Weights of a small transformer language model: 47.7M parameters, LayerNorm before each block.
Each number is 128 + 32 x the weight over the matrix's rms, rounded and kept within 0 to 255. Layers, rows and columns count from 0. Numbers have three digits each.

# layer 6 attention key, 512x512, rms 0.0543, rows 457-511, columns 64-127
187092143114154128116134105102095124121104135126145122106116099113106124104146149123131110100105142137149199136130095108171114131137137152107119173081097141084150155107102160065146115187103162
141115141131054080123135121153131133119107098122111126131118173110127127170074143124110098136150100111123114143138171111119102079112103110114131087103131114170130125139127128129116068103109159
101119099108143128149112130134180111125160137142098138105127131177125143089129129095156163156118123099134142126161099136111169135112135134114136130143142150102152115098146129046108131126092119
125150133111133106149017139167137114060119136111132183074145148155122113206139133095143145156101192098092153106122069135144191135089121140127133097198094119139157126093102108179124172140159147
112143121119129138135133130132138143103136132129128102120121132138087154158091152114094122137094170122160088117125155139133099077091088114176139107140144153141104098145144101236135099141113172
135120069129090109117123122106159142142173090192166114080206092175117102086104156155211110091161086132159170139143071109085190141096124189092149107106137093138127169134138110081139168188124165
075102129113098083141160142142109176109075098130110114101131156141087111176112102070122124113131145124098084201118088077176111152138137109091146134130088116182178110092116193115142105086163130
172087196135104131105143150102109122086163113107117104119114141120167120115127090140151159099099143101127136089123099142141149142126127127145116141137146142147114128134107216067115143151155123
139091127121138132099088154096133112113147114149052123080118162162119090134144171074169158088143101075149149146122118128099142160146122126147140142139129109161150152101106144079135157123132070
190116117169178102106141136095162091081154170109066155087204134116101114173110164146042118183186132138111128121150229112132148066065117152074161087142134145097199154138166170127089135123186171
173079127102095155130121130140211128148192116066091149101126112107123153133149148160103129111142154159150182106127117118121154131097145144125105140132151159104133131135042102112114133137155079
098137153084152171107099078122129101177094167097098107087128137137126142119060101090137126105150129132138083130041152114115113038188123118123098131218174123143124108116086094137151142110142121
121105117134119174162170119076104143082127141126144095112094107154128116115124129126140149067123137158122110166134040088115131121185144090116093158158141091208101138141138172128141094150185129
252109172084122088146120086170169111138182135075108194110166150113039119139119154121136074212170098203123172103102154115173181070063180137082126102145146119112191154139038134072121109120151126
137136125132139134132141125125142165137137150112110130134116125103149154087153104135114129151142130159110155129153104104142168159135149125080118126138123111096167118117120185069130119133169088
129156158104064079096123137081095159109151131163109093125155173122096095145134106177135106129124080138122183094150151147077156147148095071124126129146102137129085114136081133127102126107138163
186078125126088112127165130108128147101118152136139160116112128157115147108121184162125116103179062177134118125130083115076132129149150113170144168099137139103121114134118094150102073140099156
116163102107105156150163134145119098146179116112116136098166158120104077105165117126112101183116166162138113111091095161088167168117180104163186139235150137114145126131132119220164095125087177
139095119162151125162168144135150129147151140084130106136136140069121178181139110150078107128143157159080128150131151108190134127126078172064143082099116131109147083166126206126095124127150096
109098134144153139136151139128140153112145122132083116106123117112135130120146122137109145106142137133130150138134109120129143138139140129117127127140151116115178131115143152095133175134156079
187198114134206174148098106135112102150178162110176209110115106174122092087100096121132150149093148072156158121086057129145187107127167127130135186195102168144179113196134139183129156134166126
165135134127095165104150176129139118150145112183139146111144113162138083112150129130152141149089128080150149112155100175155181142154154129152086108108085131127133205135151119072132172186152099
150049108134147131103114157127142132121131181103075104102162125142084126130080109104153171119067138108150118123153186123143117135125130156118140110155120162095155127136177161094176124112142106
126106164047110120142165089115135146145139122167161113144129104149178184176083141096109115133161125145142062131098098134132131117137167113169129161116117131185067083112160104153109172132097163
121074164127122098084162141164132133120129076169118162136096141103142061160055159144089118092138093106091094121156156185108089143098088097114151084164090095154143189163110137159149124141130105
141090087183095148118140173127167158106112093095067096120158087131095122116149092111100160113147128158143108102119082167077141162135172116135154103152113156140174144108131169119176154153191161
160142107156187170100112134147156121148135124136113125082132119138201105119153103130095073098163107105100142178085129101097110158173207123173142135066145147134140137132149095151088138105139146
103070059114143110105104198136107154148177144114109138131132126141129105182143113135103119172090124117140181165152181124144116108105085117122096141117118120107188129139194078085126068091111166
127060123147152149134098182115094151072136163144048175106125151167100101098122122113161137111089142117185116113115153117124133180108140112148156188128103126134160140104122125117114178112159125
154133109127122136131102155138159090097138100152088088073179152113106076075090175126138158091152149132135112126174088129140149126082119103126117125174073153159165146091077149143153143150138108
126139145168155125084099136148096110200115106165097135137119191133201098160117147092121125138154132074123128139098191161118120084118121118151133081127138111142069166139151120096118149097070142
142145155082096132132152151138126090118137110062112144113109078074151097114076169168086135122090118176103179106143122144148113122102133092145128173147114106124141085146123152127203115137169126
069098111137086110113152105126161193136167133145106159113112105110128108141122152120165112102106145144109141145150064062070148155123129160082145127099104125156175130125132127163169092166144148
134131133144102143130112149146133136157125132109161148087138102076132101081139158071145164105108185133137150100167055136110108145123151110126084134107097120096120080104149159120113180129130109
112123150130126126159121138127160166158123148072131113142151143151145106126166101130116103182129142202157113116122119137142133123111106113146101119114141157127163081111096178088127128133134127
143098116174187105105130150111155147205138143117184173079126121140152128112124145114112129109149123127117115127128110165107097184132151167109092116113140147129172157079152090138145110161134146
130163109163056123166122125149158117152180117114111109103149094150077089100138142116174126120145120150124146136128136109102127085107126139092152112147130156129140089112127129087126146125108138
100151072104163129128108114107078131143134157116190156123111085083098156078132125128140151143087184103133164095162131088206165184119109166124124136134114079102088147189137066125111171109074118
141098100121059148177084170216135103070129198149139171104138116119150064151129096086117176136142121105161153167141105108175125137117099160123166112084122105086149119114140029132088142110097120
090209150117122130153120116061112114113123138132181151165141105147100132121091116107154113163112103098127145135102141111181058125124091118055125120120126125138079152125139095138191081131112151
154156129092088109185155125146107113158154169106125151115135095133130173095086150088163093158130109107134152101137155147178072113087090132177103203153101075155147152146103076148113129165133138
092214048127089102145117093135127104187121126069146055158099121106137129125143097156109111200135124099055125129161097154158161099148105118075144133120139125119110082133162093143140088122066151
149104149143127149093130140161179133086127126131080131080170137135103084089155084079139182148141115109116128177111141113127117139153189116129110215137116138166169144107200170084117109162144146
154102098189103160125146138134153142158141114106071159104099120111142127156107091087099120150183132148141142099190157150128110122114079100115095087122090095111159150079107137143212131141108135
135158088126164153167037123179134074128078137072101076138144190091120115085163110169138146148096165105126076142132165139115087131129142158175219180108185121113087071149125104079130111190159112
120182100129134119112122082135012096095113163126159133173090150165109155179128038085142130151145185110151157137091166100106118134091106073172153131106164181161134090141118105115153198082093129
109117186119133095124132125103130152141082110117165148113132109179170134148160142104157111111147102164158123141128125070118150074166136120179076111121129106116124129146122074053113151096109148
179136156092114114108112112117136130134134118156135158150090176176115126163128168101118200144161178136146127146066177097157168115086114123143120070119142140137092131122163105104133153103175109
176053108156119160100096200136157117143119146126019143090117086140108145137134091135143126117128066099135142136117160137141080146137170129106120131159114084117179174109102125132128175131138138
115112156127151123160072155103144113099100171133183109145169162054088154111127104107103103129108167106172123159109157112131089120153122134167149165104149101160068131141172142109105109135123122
132097142066086122111159156129103122126141127132138109128135091070156102128141094161146189145111204141184138161130108178198136137167106072124095083135147116127071120067149125154106133089115118
103147116115168135146112138159169109144080157115142127171097164124117213149151156125094117187166117091150137150094130137128115119149081106158134115109143131126118146150087137158141139121055146
160165157087126133130133157205203135124106113102094109142161163143115061107150137175109119148087136119128082091121129153074136159115096120131133123146177073157155140089131184122078133184203097
086113110071107145178135127129141155090139115154139144122083116149114115118143195112140125134142131118153119133061149127134127109130155118171071168103133137199084120090104121128131102114095149
141075124120083100119135147140134092081132131142095144108114132114119096120099126161155146115107149130134123125174104122125134124133129101123126148168121139133146110077151129131111132131185104